Each number is 50 + 10 x the weight over its row's rms, rounded and kept within 0 to 99. Layers, rows and columns count from 0. The size before them is the row's rms in percent of the matrix's.

# layer 5 MLP down, 256x1024, rms 0.0826, rows 160-214, columns 640-767
101:75 59 62 53 57 50 41 45 43 45 42 56 44 52 66 34 60 50 62 51 46 40 29 44 52 56 46 49 50 32 42 53 34 29 58 62 47 36 45 43 50 59 53 45 57 34 32 71 41 47 52 54 41 66 39 57 39 56 38 50 50 49 33 62 63 62 55 67 44 39 31 54 40 41 76 42 52 49 57 47 51 47 45 56 51 52 35 68 46 66 62 50 51 42 59 40 65 50 41 61 33 58 37 45 52 50 58 52 59 46 57 44 46 55 42 52 40 63 58 45 47 54 49 55 38 54 36 57
096:52 57 54 57 53 60 66 51 44 51 49 44 44 40 56 56 61 43 57 49 43 52 51 41 51 72 55 47 44 32 50 43 49 62 55 67 69 64 64 59 48 52 75 71 54 60 48 59 58 48 52 75 62 54 33 54 48 41 52 36 51 69 64 57 66 59 58 57 50 39 64 64 62 51 48 61 74 58 44 29 34 40 63 64 39 74 55 59 58 54 54 51 65 63 68 37 56 59 60 46 49 38 66 51 70 57 60 57 45 52 39 29 51 55 53 76 46 63 49 48 53 65 44 44 56 65 57 34
099:53 36 38 57 49 39 59 45 40 52 43 45 67 43 44 60 55 55 58 68 46 60 57 52 39 44 41 49 43 45 59 29 54 60 58 44 56 46 55 54 53 43 50 52 32 55 41 36 46 56 65 29 55 76 31 47 45 46 51 47 64 70 56 65 43 56 59 40 55 34 50 67 64 53 47 60 30 58 56 50 58 54 42 64 46 21 48 55 58 56 45 45 54 41 49 60 52 48 50 41 63 64 45 44 57 48 55 66 28 53 34 65 63 57 36 51 52 51 40 65 37 55 38 44 60 49 28 28
104:49 54 56 71 68 46 63 58 47 71 62 48 74 50 43 40 52 45 38 51 39 56 53 56 55 40 45 66 54 58 60 49 59 49 33 66 52 47 42 56 49 53 51 42 66 65 48 47 49 63 52 46 57 42 62 64 52 46 37 61 57 53 53 45 64 37 56 40 64 60 54 60 43 51 60 60 65 44 61 44 55 67 51 59 50 58 56 58 53 53 53 45 47 57 59 57 72 45 54 51 66 37 72 63 36 40 48 45 65 56 52 60 66 57 59 57 47 44 52 60 48 60 55 48 55 62 52 60
102:38 69 57 34 46 59 44 46 48 71 45 56 26 59 54 48 56 52 47 67 36 52 39 47 45 59 49 50 34 54 34 46 52 41 40 56 42 52 41 46 71 56 54 55 59 48 48 55 43 46 35 53 34 69 69 46 45 40 50 49 56 59 37 31 72 51 40 47 51 52 52 46 59 46 45 51 56 60 50 44 36 53 36 54 26 54 45 54 63 58 59 48 50 60 44 50 42 49 48 47 60 73 68 51 65 58 61 25 63 51 55 50 52 38 53 62 54 61 49 63 63 56 60 51 52 52 50 49
098:54 56 47 56 37 53 60 56 41 54 47 66 50 57 41 43 44 62 52 54 56 53 37 50 58 51 69 47 59 50 55 40 47 58 51 67 43 52 56 41 55 30 74 58 68 41 65 48 46 36 71 54 44 69 55 55 60 35 40 40 40 43 62 53 52 67 54 34 54 63 52 54 38 39 66 63 54 53 68 44 57 38 57 42 47 50 57 47 46 53 53 59 47 49 55 64 57 47 52 63 54 28 56 44 58 39 42 44 56 34 49 54 72 42 53 45 37 31 45 46 42 52 51 33 64 50 25 46
100:53 53 46 65 32 48 60 56 39 50 57 57 54 47 49 56 49 60 46 50 59 57 58 48 46 44 54 40 56 51 46 48 46 62 52 53 64 47 51 37 46 36 62 55 34 48 50 61 41 56 47 56 61 44 62 60 52 42 44 55 59 42 45 46 34 55 44 47 49 66 46 65 65 47 59 71 59 53 32 53 66 37 42 61 49 50 46 63 45 62 55 64 49 40 61 46 70 51 59 46 67 38 48 46 66 59 38 46 48 57 64 51 59 55 49 59 43 53 50 65 51 45 51 53 46 64 61 43
103:66 44 52 44 57 39 49 58 49 47 39 52 35 53 59 46 47 52 52 52 49 42 51 68 46 42 43 51 51 42 47 47 61 47 31 41 62 46 64 42 50 48 60 54 55 38 53 56 53 56 59 47 51 60 53 56 52 48 63 47 63 45 65 27 53 46 60 51 35 39 48 49 70 51 43 41 51 50 48 45 64 47 67 46 58 53 51 51 58 26 50 57 39 70 56 25 67 42 40 60 55 54 41 56 34 61 50 31 44 47 53 28 56 60 60 48 61 64 61 54 65 50 52 65 46 58 64 64
095:55 71 49 55 45 53 61 52 73 48 34 60 38 52 52 41 43 39 62 34 55 60 43 55 33 29 45 59 58 43 53 74 50 37 60 43 57 50 46 34 60 69 50 63 58 54 49 54 55 36 54 47 55 53 57 59 48 43 57 61 45 71 45 63 64 55 56 33 51 78 31 30 38 65 50 64 39 47 49 41 60 65 48 55 45 46 48 61 37 60 35 52 49 45 45 48 43 42 69 47 46 56 54 48 46 45 41 52 56 55 54 44 49 69 51 58 43 46 47 46 54 56 63 53 52 39 36 45
101:48 68 33 30 55 62 54 64 54 57 68 55 45 50 61 58 59 59 52 56 57 60 60 45 41 58 69 70 62 51 57 68 49 50 49 56 56 48 55 59 36 44 47 41 42 55 49 56 27 41 46 51 29 66 43 40 37 27 71 37 47 70 38 48 47 41 35 49 57 44 44 40 31 56 62 36 53 56 41 54 48 46 39 54 41 55 48 54 41 48 52 42 54 75 40 53 68 52 61 49 57 59 54 57 59 39 51 58 63 40 42 60 46 63 43 58 55 64 54 56 53 51 52 64 66 46 38 46
098:57 47 33 65 46 57 46 44 48 53 50 76 35 44 33 64 48 52 56 55 46 45 36 48 45 50 65 40 45 45 45 63 47 61 66 51 47 50 31 45 57 60 19 51 42 54 46 51 34 45 38 52 49 43 30 55 51 29 58 53 39 49 62 52 47 56 54 41 54 43 50 42 74 48 48 46 51 60 59 37 34 57 62 26 54 78 50 47 42 43 28 61 52 49 40 50 43 69 51 45 71 41 49 40 53 29 57 56 42 75 58 47 56 48 44 52 62 38 61 50 47 49 45 69 52 40 54 53
098:46 50 46 49 57 56 50 44 42 30 69 40 56 54 45 66 52 55 34 52 40 63 49 50 30 30 60 46 53 58 47 59 48 57 41 61 45 66 48 55 48 49 43 28 50 59 61 57 43 61 55 67 62 64 31 61 43 43 50 62 45 60 58 50 53 47 38 47 51 28 59 70 53 38 56 51 44 46 48 59 63 44 48 54 49 58 47 57 45 50 41 38 51 49 47 45 51 51 55 61 45 60 46 59 65 66 49 41 67 46 48 43 45 44 46 55 54 48 52 38 48 31 53 85 35 70 50 46
100:45 58 40 40 40 32 54 53 42 50 50 54 49 43 44 66 48 44 44 56 45 49 61 69 29 47 31 60 39 61 54 32 46 68 50 59 41 45 52 54 46 54 59 36 51 51 53 35 53 53 51 53 54 45 32 46 48 44 65 46 40 40 35 44 53 57 46 42 42 53 51 63 34 55 47 46 30 52 60 54 28 40 53 41 42 46 40 40 68 59 34 52 55 61 43 44 52 56 66 51 65 56 46 58 51 59 45 41 65 58 60 49 61 64 44 51 33 54 48 50 33 39 43 48 60 41 47 61
101:63 37 47 33 54 76 54 70 49 66 48 55 58 34 58 44 65 32 41 49 35 63 48 60 50 55 47 47 43 43 54 62 51 51 53 48 47 55 44 54 32 58 37 58 49 50 47 36 67 50 58 68 59 39 63 32 54 42 54 62 40 48 44 50 58 36 51 61 50 41 65 46 54 40 38 56 37 53 55 47 45 55 69 58 35 58 56 43 48 45 30 28 56 33 62 54 46 34 51 54 51 50 61 45 63 51 61 42 33 39 50 54 41 49 42 70 62 65 48 50 54 48 53 49 71 66 39 59
115:42 38 66 56 56 45 57 45 35 59 44 64 55 52 57 58 59 34 36 64 30 31 59 48 38 53 42 48 49 38 51 45 49 56 60 47 56 55 36 31 41 56 49 54 48 49 62 64 57 39 49 60 43 52 45 49 50 58 69 49 46 36 48 39 39 63 58 45 44 52 53 32 53 50 44 51 57 45 46 36 63 10 60 44 43 45 58 34 55 30 50 32 18 66 45 66 64 29 37 56 42 45 54 46 53 53 45 44 37 67 57 39 43 43 40 38 59 49 52 32 54 39 41 62 64 49 48 51
100:53 49 46 57 51 51 62 40 53 51 46 36 62 56 47 42 49 45 48 49 47 68 54 49 44 61 47 61 53 57 61 52 42 67 45 49 42 64 49 37 36 44 58 48 47 39 55 55 78 56 41 41 60 61 34 57 39 58 40 36 52 54 45 53 52 44 48 68 54 38 60 50 44 52 66 39 57 49 62 59 75 33 58 40 54 56 45 49 71 58 61 51 45 59 49 59 56 62 40 36 42 49 52 47 57 47 46 55 41 55 55 41 34 41 44 49 57 47 51 49 66 56 54 39 56 44 58 58
104:39 44 47 63 49 58 51 39 52 34 56 58 45 50 35 60 47 48 65 64 56 42 52 60 53 44 39 55 62 59 57 48 44 46 57 55 55 57 54 46 47 45 63 47 52 48 60 55 39 30 60 53 46 48 67 47 51 54 40 49 46 48 36 46 44 48 59 53 70 68 43 46 34 49 60 49 50 56 57 34 54 51 51 61 54 56 44 46 42 51 53 28 51 35 41 56 53 48 62 38 53 52 24 65 57 54 52 61 53 53 47 53 47 46 59 49 60 49 51 53 57 49 64 54 58 66 67 48
105:45 43 55 52 54 39 54 58 24 49 44 62 60 43 39 35 57 46 45 57 60 36 42 55 39 50 35 51 56 60 46 45 50 35 51 45 56 47 53 55 56 42 57 37 44 33 46 24 67 50 53 57 48 54 43 41 56 57 45 55 38 63 33 58 40 57 51 50 65 37 39 49 66 40 56 50 25 50 51 42 47 45 63 50 42 50 47 41 26 43 34 31 44 55 49 42 44 60 45 51 67 60 55 50 50 65 46 68 47 34 34 38 42 59 39 45 54 58 50 57 64 33 59 58 48 52 45 50
100:31 45 69 40 39 67 67 54 54 75 58 34 30 36 60 53 34 59 56 61 43 59 43 56 65 52 36 51 52 40 43 62 64 61 41 35 56 34 50 39 49 61 43 51 36 52 48 62 60 60 58 36 45 39 51 45 32 35 55 38 36 51 70 58 38 56 42 55 42 52 48 72 39 57 55 50 34 51 43 59 26 26 57 47 42 49 44 53 40 51 40 57 41 51 55 47 28 51 39 44 50 37 45 39 30 37 44 43 43 49 49 41 58 49 45 43 65 41 50 43 59 33 56 36 52 53 28 64
094:63 46 56 49 77 46 52 69 59 51 41 54 52 51 57 44 47 54 66 41 42 54 69 79 59 55 62 43 47 60 38 39 47 72 54 47 49 54 42 63 56 59 61 60 51 45 50 52 44 54 61 56 42 37 77 55 65 51 56 57 37 64 59 50 34 68 43 50 41 56 64 37 41 57 73 44 40 51 64 39 57 30 19 58 60 60 50 53 75 69 46 43 58 39 51 58 69 43 45 45 55 65 38 59 50 34 46 64 49 69 45 60 56 60 54 74 43 50 61 59 56 60 52 41 45 61 36 28
096:49 42 55 51 71 36 49 42 41 35 44 56 44 49 41 31 58 50 57 34 59 32 44 41 27 37 47 55 39 59 51 37 50 55 46 45 59 35 68 48 38 30 53 52 47 41 59 32 47 49 61 42 58 34 58 41 38 36 46 32 41 53 37 24 45 34 62 46 42 46 54 53 46 51 33 64 37 51 57 35 53 63 62 55 42 61 24 49 42 43 25 44 47 34 46 62 62 52 60 61 33 72 37 37 42 48 33 43 67 60 50 51 66 59 42 45 39 47 57 51 52 46 50 49 54 45 50 54
096:45 40 52 57 44 48 58 51 46 60 58 48 58 54 53 41 57 44 67 36 54 46 49 49 50 49 44 39 68 44 36 66 55 44 35 52 51 65 42 53 65 49 32 48 55 38 42 74 24 52 49 50 59 42 39 53 47 60 42 41 46 55 66 49 54 39 51 49 36 51 45 52 52 53 40 65 59 62 52 48 60 51 35 44 48 65 41 53 49 58 48 53 49 61 49 69 43 38 40 48 46 49 40 45 63 48 66 41 53 40 41 45 52 52 43 51 52 58 61 66 66 48 68 72 70 51 50 51
097:45 49 49 39 40 39 70 38 38 55 48 45 45 38 50 29 60 57 46 46 39 54 51 38 44 58 54 35 50 51 74 56 50 58 53 44 63 62 46 42 47 52 43 49 63 33 50 37 64 56 46 57 58 39 52 48 63 34 32 54 51 59 42 60 52 59 50 45 26 45 52 37 67 48 50 59 52 54 65 46 35 50 56 45 51 61 47 60 61 56 48 38 54 56 66 62 48 55 52 44 58 44 55 60 42 56 57 50 39 51 27 54 31 45 57 49 40 50 66 42 44 58 47 64 53 55 51 38
107:55 47 66 56 47 37 54 67 56 60 49 42 39 37 56 53 55 65 48 52 41 53 50 44 35 57 29 40 37 50 42 42 58 64 43 37 43 38 51 46 50 63 51 44 62 53 40 58 40 50 62 55 49 63 42 50 43 52 57 48 52 51 66 61 54 48 36 42 57 41 39 58 48 46 48 52 49 42 44 67 50 54 37 53 45 43 44 47 39 50 64 59 39 46 44 54 66 49 61 58 46 57 40 65 09 43 43 41 41 41 50 56 57 56 59 59 65 56 49 41 43 34 51 43 43 58 52 35
101:38 53 74 55 52 50 41 48 54 57 46 59 27 49 40 54 43 65 56 60 60 52 51 66 47 45 53 38 64 47 39 60 51 44 52 35 42 54 64 50 57 45 44 52 47 37 64 53 40 66 49 64 50 64 44 66 51 62 59 37 70 42 55 28 65 49 38 50 58 63 55 53 52 64 49 55 34 41 38 46 55 59 53 68 53 57 46 47 71 56 48 54 57 41 67 63 41 65 56 47 62 34 58 58 55 62 65 60 59 30 41 61 48 38 64 42 55 59 64 42 56 74 56 56 66 64 31 47
098:49 54 61 50 51 47 48 37 44 61 30 52 32 49 41 54 55 44 53 44 46 42 31 52 63 49 38 65 58 59 56 61 48 55 39 50 43 42 65 50 58 42 61 40 51 72 59 28 57 60 49 51 36 42 67 47 40 60 37 40 57 49 40 52 54 35 30 37 69 53 42 54 28 51 52 48 30 55 56 38 49 53 39 42 49 51 54 46 40 53 41 41 52 39 47 56 56 35 39 63 35 72 52 29 47 48 40 53 42 54 39 60 48 52 59 35 59 40 43 43 22 36 49 72 41 43 54 61
093:39 55 48 49 67 56 64 50 53 35 47 36 46 44 55 61 50 50 49 37 65 45 49 55 37 70 64 56 46 22 49 45 54 57 57 67 44 30 57 42 60 51 54 54 37 68 56 52 49 47 46 65 58 58 53 61 41 38 71 42 52 50 55 34 68 57 49 43 60 45 41 48 68 42 45 71 52 42 42 42 49 55 41 65 46 41 50 49 44 48 45 42 55 54 56 33 31 63 67 56 45 49 61 62 50 41 55 41 32 38 57 55 41 52 65 50 57 40 60 47 58 48 65 41 40 52 50 63
100:36 39 52 53 41 43 48 49 61 46 51 37 41 55 37 39 61 51 51 68 45 46 45 44 45 45 64 46 51 31 47 56 55 38 50 47 56 44 58 58 36 28 33 61 43 47 43 63 64 48 47 54 55 56 49 48 42 40 63 48 58 63 50 59 48 53 31 72 73 41 51 26 43 53 44 35 36 42 40 57 43 41 55 42 45 38 43 43 44 46 53 55 48 44 46 49 50 47 47 47 64 46 44 24 56 55 42 45 47 62 42 37 46 44 47 43 58 42 43 25 58 50 46 48 30 43 57 51
102:48 45 49 46 61 47 54 48 47 63 68 52 44 57 66 49 50 39 70 40 54 53 65 43 56 66 58 51 55 58 25 74 65 54 45 58 47 52 59 40 46 60 51 29 50 66 50 64 36 47 50 52 53 52 54 48 61 67 60 56 51 28 61 35 45 64 49 53 42 34 44 40 58 49 50 41 57 57 38 48 44 56 57 79 54 63 54 55 47 59 60 70 65 63 68 59 71 68 58 58 37 64 39 53 51 25 55 54 36 35 56 51 72 64 58 44 50 58 59 48 45 69 55 53 46 50 47 50
102:63 48 55 38 35 44 63 53 51 58 62 40 75 55 40 40 23 58 29 54 50 56 40 47 46 46 62 34 47 32 51 38 55 34 53 73 63 51 44 57 61 64 65 56 48 50 54 44 47 39 38 55 55 56 46 34 51 59 52 40 49 66 49 43 26 43 64 40 36 40 55 48 56 35 44 54 41 58 49 44 68 33 62 59 37 50 56 51 36 53 54 53 42 46 49 52 41 44 54 50 65 43 45 40 48 38 49 57 51 50 59 59 44 54 41 41 66 44 36 51 47 50 40 32 52 44 48 48
101:44 42 47 47 62 49 52 39 52 62 61 53 61 46 50 34 42 55 54 44 44 44 44 44 47 24 58 46 55 54 55 53 50 63 55 39 39 54 56 39 53 38 53 46 53 37 51 50 59 47 57 53 42 58 57 61 34 46 54 55 54 41 57 48 60 78 48 43 62 46 46 45 51 60 43 47 42 36 55 51 57 64 46 42 42 74 48 56 53 43 51 51 43 49 49 38 37 44 47 45 61 47 59 31 58 46 51 25 23 49 41 49 35 46 34 54 47 43 32 52 50 53 38 50 53 75 42 36
100:70 45 33 50 48 55 51 54 53 44 73 51 39 54 53 55 50 60 66 60 51 36 35 63 52 50 63 53 49 50 42 54 58 52 48 35 54 47 59 48 43 40 61 44 44 56 60 45 70 53 58 68 57 40 42 54 40 37 53 47 40 43 49 61 66 50 41 41 44 54 47 52 63 48 66 19 64 41 44 59 32 66 44 70 49 43 46 34 46 47 61 62 47 45 55 39 57 49 47 56 34 49 40 53 54 41 48 52 68 41 42 54 53 42 62 45 53 42 62 47 55 48 57 48 58 45 41 77
104:56 63 47 64 50 45 48 57 35 50 46 56 59 44 58 36 57 44 53 55 46 44 59 54 52 36 51 38 55 61 34 39 32 39 64 42 38 36 53 56 32 48 45 41 62 32 53 44 41 68 60 56 59 49 33 69 52 36 49 48 51 36 37 52 44 55 36 66 65 32 60 47 51 49 37 63 57 58 55 59 63 65 46 49 43 57 51 64 53 32 45 43 61 45 70 56 34 67 60 52 60 62 61 45 60 85 44 44 49 51 35 61 48 52 60 66 41 67 48 64 48 36 51 37 46 62 45 51
099:49 51 50 46 57 65 65 41 53 66 62 53 44 58 57 50 47 54 53 62 50 58 43 39 46 52 57 51 49 69 32 38 50 60 44 49 44 45 51 46 54 60 60 54 62 48 47 41 52 58 56 52 50 36 41 47 50 65 60 55 56 49 44 21 59 62 65 48 61 39 46 61 67 46 41 54 59 54 52 64 54 46 46 36 53 77 55 53 60 40 64 55 52 52 57 53 53 64 47 75 59 65 40 55 50 52 45 35 44 70 58 49 45 51 56 45 38 43 58 50 55 56 35 50 44 48 54 48
101:44 42 47 49 41 76 52 53 59 62 54 45 61 53 54 46 55 39 45 34 51 43 46 55 57 59 70 31 48 42 36 56 61 51 50 37 41 45 51 62 41 66 60 54 50 61 54 54 24 41 62 29 67 42 44 51 53 45 50 58 45 59 45 59 58 58 59 44 37 42 58 37 62 46 41 30 50 51 36 41 64 56 64 59 60 72 46 38 39 47 49 66 50 50 54 52 53 31 51 30 49 75 54 50 53 66 45 41 53 47 65 52 63 50 36 57 46 43 61 60 29 36 52 38 40 69 49 58
103:54 51 42 74 53 59 32 37 34 45 69 61 52 54 60 65 56 49 56 44 45 55 47 52 49 43 67 57 45 71 72 63 46 49 39 52 43 63 71 49 38 48 53 53 64 49 62 58 50 52 39 55 62 38 40 46 50 38 50 68 52 50 55 53 36 60 45 45 39 61 45 53 61 33 61 55 43 52 46 50 53 34 54 62 53 60 45 37 53 56 68 45 36 65 56 42 35 42 48 51 58 65 46 58 51 63 42 49 52 37 51 61 47 43 40 51 43 43 45 37 41 57 50 37 48 60 45 35
098:49 51 59 41 48 52 37 48 34 60 58 62 61 39 52 51 47 60 68 47 65 40 61 37 41 43 56 64 43 36 41 53 61 22 34 51 51 47 45 51 39 66 42 39 57 46 35 43 48 57 40 51 29 33 25 51 51 43 49 35 58 50 41 51 49 47 34 58 37 63 55 57 56 55 52 37 42 53 66 72 47 67 49 61 47 54 54 54 53 57 47 53 44 47 59 51 61 37 38 32 49 63 63 58 34 58 47 55 59 25 43 62 51 57 37 54 43 58 56 69 43 47 49 46 38 50 51 43
096:44 54 41 74 55 57 79 47 43 52 50 48 43 52 50 36 40 64 66 74 55 52 42 41 62 78 57 61 45 57 58 46 68 47 59 53 43 52 45 63 61 66 46 59 55 50 54 46 54 57 60 72 46 44 55 63 63 60 50 53 52 61 57 51 45 68 55 41 44 57 46 59 55 54 55 60 40 63 46 56 45 50 40 53 53 51 46 53 52 53 66 35 61 63 49 42 45 63 48 55 64 58 52 56 52 54 46 45 57 58 39 60 58 42 61 43 64 56 44 51 39 65 62 40 66 49 44 55
102:58 45 80 69 49 47 39 48 49 59 33 51 55 45 51 46 60 39 48 54 47 51 52 46 58 33 48 37 50 60 44 30 28 53 39 68 43 35 58 47 47 32 43 75 31 44 55 48 57 41 45 36 40 51 67 38 60 66 61 69 26 57 71 56 51 71 52 47 49 58 40 52 25 52 52 58 51 58 48 40 44 65 42 56 53 60 48 48 42 51 46 36 45 48 32 43 61 61 55 53 28 57 33 50 46 50 47 57 30 66 45 49 51 60 60 62 36 45 57 58 59 42 58 47 27 42 49 48
096:45 72 48 45 57 42 50 53 50 54 54 53 49 55 52 66 48 47 53 48 31 53 65 47 70 47 70 44 51 68 56 55 44 66 49 44 51 63 48 41 52 54 43 54 53 48 62 52 43 51 56 69 54 57 40 50 50 44 55 42 65 48 77 61 51 30 69 34 30 49 61 46 54 37 58 55 57 58 51 47 73 39 58 53 48 66 48 53 58 69 61 60 55 65 52 37 62 58 55 36 44 61 50 55 64 43 36 51 54 52 65 72 36 62 52 51 30 77 50 58 56 39 58 51 48 63 52 33
099:56 61 75 25 42 34 42 64 62 63 45 60 60 54 49 60 43 54 58 43 55 38 30 40 51 52 50 40 42 51 50 56 33 79 70 67 55 34 67 65 51 34 68 52 60 55 38 48 50 51 59 53 57 43 53 52 38 50 60 57 53 58 54 45 68 59 51 42 44 42 60 54 41 54 47 59 50 55 40 51 36 52 37 66 41 51 49 64 57 56 52 65 42 41 58 52 50 49 45 49 62 65 61 47 62 46 39 37 43 40 49 61 53 64 53 49 68 55 51 50 37 41 61 57 61 48 46 49
097:52 68 42 46 42 62 50 44 44 40 58 51 59 70 53 61 71 41 50 38 57 63 66 48 72 49 39 48 33 67 54 57 65 55 47 43 46 43 53 45 36 39 62 49 58 50 26 39 60 50 64 69 46 52 52 64 28 62 38 64 59 32 52 45 56 53 68 55 43 64 38 56 57 46 50 51 47 46 45 42 44 58 37 60 56 40 47 53 62 56 56 36 44 72 56 52 36 38 53 58 50 66 71 64 59 45 35 66 35 56 63 46 39 58 43 60 46 59 37 50 54 28 39 43 47 60 44 48
095:63 61 63 46 34 54 52 60 32 51 34 43 72 43 64 41 57 59 59 55 58 30 41 50 57 64 50 30 48 51 37 48 45 53 41 58 71 44 48 59 62 38 61 67 43 51 67 43 59 53 54 61 58 51 42 44 58 57 44 59 36 48 51 63 42 43 58 47 39 50 43 51 40 47 59 79 59 44 45 41 64 68 83 56 51 40 42 46 38 50 59 55 52 47 56 50 31 41 57 51 54 31 56 59 39 55 52 43 46 48 57 63 47 36 58 40 48 53 63 45 41 46 47 48 64 44 53 46
102:63 48 47 32 33 49 55 60 65 36 55 60 61 54 30 50 43 51 41 49 46 45 68 38 57 50 65 39 58 59 52 50 39 42 50 47 43 35 54 37 34 37 37 37 58 39 58 67 24 49 56 41 39 22 45 50 64 69 44 45 61 48 62 46 41 52 50 49 29 39 56 34 67 33 59 48 52 31 33 48 49 50 51 46 54 50 58 47 59 52 58 51 53 68 52 57 27 52 67 54 38 52 54 39 45 38 39 31 42 42 50 50 30 33 42 54 49 55 51 57 44 49 37 51 50 47 36 40
098:46 42 39 34 51 70 52 62 75 59 51 47 39 64 43 36 41 48 50 44 53 62 54 52 57 52 30 53 45 43 62 49 44 48 53 62 64 45 50 53 54 67 61 63 32 54 71 64 54 48 58 54 57 45 49 52 54 51 77 70 62 57 52 48 74 33 61 39 57 64 54 45 45 64 66 51 53 63 66 54 68 50 49 51 67 67 48 38 59 42 63 38 53 57 60 39 46 50 59 52 51 66 74 65 56 29 67 41 54 52 49 56 82 57 54 53 47 50 53 49 54 43 55 55 54 52 55 54
099:58 66 70 68 54 58 62 59 48 61 52 39 68 59 53 40 41 63 43 48 69 48 41 63 44 34 48 45 64 50 44 56 46 48 41 68 43 46 53 47 45 51 62 46 47 52 42 53 50 43 55 57 64 56 48 53 35 50 53 54 42 72 50 50 42 61 53 65 38 74 42 48 45 51 44 51 52 69 51 54 59 73 40 56 58 44 39 50 54 58 43 44 56 28 44 43 58 54 57 42 56 52 45 51 57 41 57 44 50 44 45 60 45 47 49 44 48 62 54 46 44 54 56 76 59 47 50 59
103:42 57 58 76 51 49 36 55 50 61 41 60 54 48 38 56 63 61 55 48 61 57 54 58 44 41 36 70 39 44 69 49 31 64 35 60 60 56 48 45 55 60 69 40 43 59 42 57 54 43 47 53 43 41 45 48 60 64 38 75 63 35 51 67 48 53 47 43 42 69 56 46 60 62 55 46 60 46 42 49 64 47 56 34 56 50 38 46 61 54 48 64 49 50 61 60 60 46 58 32 47 41 61 50 59 47 47 34 48 39 50 38 74 40 44 49 64 42 55 47 47 50 66 33 53 50 59 67
101:47 66 39 42 41 47 45 68 44 35 48 54 48 54 40 35 56 49 37 51 44 38 44 46 56 30 41 35 54 30 50 39 64 25 37 39 57 45 44 56 56 57 46 59 54 37 61 31 45 31 49 31 48 39 46 47 59 52 49 48 30 62 28 54 58 47 64 30 36 35 38 43 52 48 52 40 59 57 63 64 51 35 41 38 48 28 35 39 40 45 23 49 40 37 63 45 55 41 58 43 47 34 32 44 55 32 49 44 43 42 55 35 20 45 50 48 55 38 58 57 41 68 38 47 55 46 52 44
099:42 59 50 54 43 62 31 56 40 55 53 52 58 55 51 55 50 41 58 39 42 60 43 49 41 43 50 56 60 33 48 52 46 38 40 45 53 68 53 39 63 37 57 58 50 42 45 62 35 40 58 50 57 43 44 38 42 72 59 43 52 54 50 62 67 50 51 56 52 58 78 63 44 58 42 44 43 38 48 67 42 36 76 56 55 56 37 59 41 43 45 35 48 49 57 28 55 42 37 39 57 26 48 50 62 50 51 57 54 33 51 69 50 47 50 35 68 48 59 55 44 41 54 45 48 43 48 42
098:53 57 29 55 47 56 52 48 44 70 68 49 45 30 54 50 45 46 51 60 50 41 47 48 54 55 54 64 53 53 58 52 49 42 45 43 53 43 39 50 51 50 47 60 55 39 42 32 67 54 59 60 55 34 26 33 61 46 36 47 56 50 52 69 47 47 59 48 45 58 47 50 52 60 65 61 55 46 53 47 22 59 36 56 48 35 12 46 55 44 42 50 45 45 46 45 32 49 69 53 49 55 40 60 53 50 48 56 45 52 59 46 54 48 46 46 42 36 39 45 33 48 50 50 63 50 36 51
098:53 53 45 42 52 51 37 36 47 57 50 53 37 48 60 60 64 63 64 49 60 59 64 63 49 41 37 47 51 48 55 60 65 65 57 62 51 76 43 58 47 57 59 68 60 48 60 44 54 50 68 61 61 57 56 41 31 54 48 47 51 65 53 54 65 63 53 59 50 40 50 49 44 47 55 67 48 41 56 47 44 62 59 71 57 51 56 45 41 65 58 58 50 52 40 49 58 54 47 67 67 80 42 54 54 45 55 74 61 73 48 54 61 55 45 43 54 46 50 50 45 45 55 63 52 29 48 44
105:43 44 46 42 57 47 66 50 55 61 27 43 32 49 41 44 51 47 44 59 22 47 49 34 51 48 45 50 54 42 51 42 51 54 47 47 50 51 48 43 49 45 39 61 42 56 36 39 59 36 59 43 39 51 29 40 45 60 54 58 39 43 48 65 50 55 45 41 36 58 57 52 38 49 47 44 61 45 47 47 31 50 53 37 34 33 44 28 55 38 47 47 31 64 49 40 48 39 46 49 59 38 39 55 26 46 55 51 44 47 51 37 32 33 43 39 41 40 43 40 50 36 46 45 52 53 38 53
100:79 47 35 37 40 43 42 41 41 60 57 48 49 48 36 44 42 47 53 58 44 35 38 41 65 41 53 55 55 48 45 60 44 65 42 49 46 39 53 59 55 55 46 38 67 59 56 50 54 49 57 46 58 36 47 66 63 46 47 51 60 41 46 70 57 54 57 52 64 60 61 60 53 60 51 56 50 55 75 58 39 32 61 59 51 36 57 38 40 46 39 46 54 60 42 54 49 63 53 44 56 52 35 67 49 55 50 42 46 53 30 67 47 51 53 47 51 67 59 52 56 56 69 36 44 54 50 52
100:44 51 48 61 61 42 44 43 56 40 51 49 44 60 59 49 57 44 61 55 53 43 55 68 54 48 29 44 40 44 49 51 58 43 68 51 35 56 46 42 48 50 55 55 66 46 57 47 55 49 62 32 43 52 30 41 46 44 49 59 59 54 59 57 43 37 42 44 41 52 40 52 45 34 51 53 72 53 64 37 71 52 60 59 36 35 49 36 55 44 47 32 40 50 58 36 53 31 51 54 50 83 40 40 36 49 44 45 47 58 39 70 42 47 47 51 79 54 48 31 41 58 48 56 53 53 49 45
098:46 46 39 32 28 59 55 40 50 67 48 59 57 71 47 50 37 53 34 68 50 45 55 42 37 41 63 40 56 29 46 48 51 74 59 68 54 43 44 55 54 56 32 61 54 52 53 40 48 51 63 47 43 39 51 55 65 49 43 59 56 53 34 67 58 67 43 40 51 48 51 44 37 80 62 41 59 57 72 42 47 41 58 47 46 52 61 50 58 56 62 56 51 67 59 43 44 43 43 35 58 50 45 58 51 52 38 46 57 40 47 48 35 49 44 48 42 50 72 47 31 58 45 43 59 29 45 39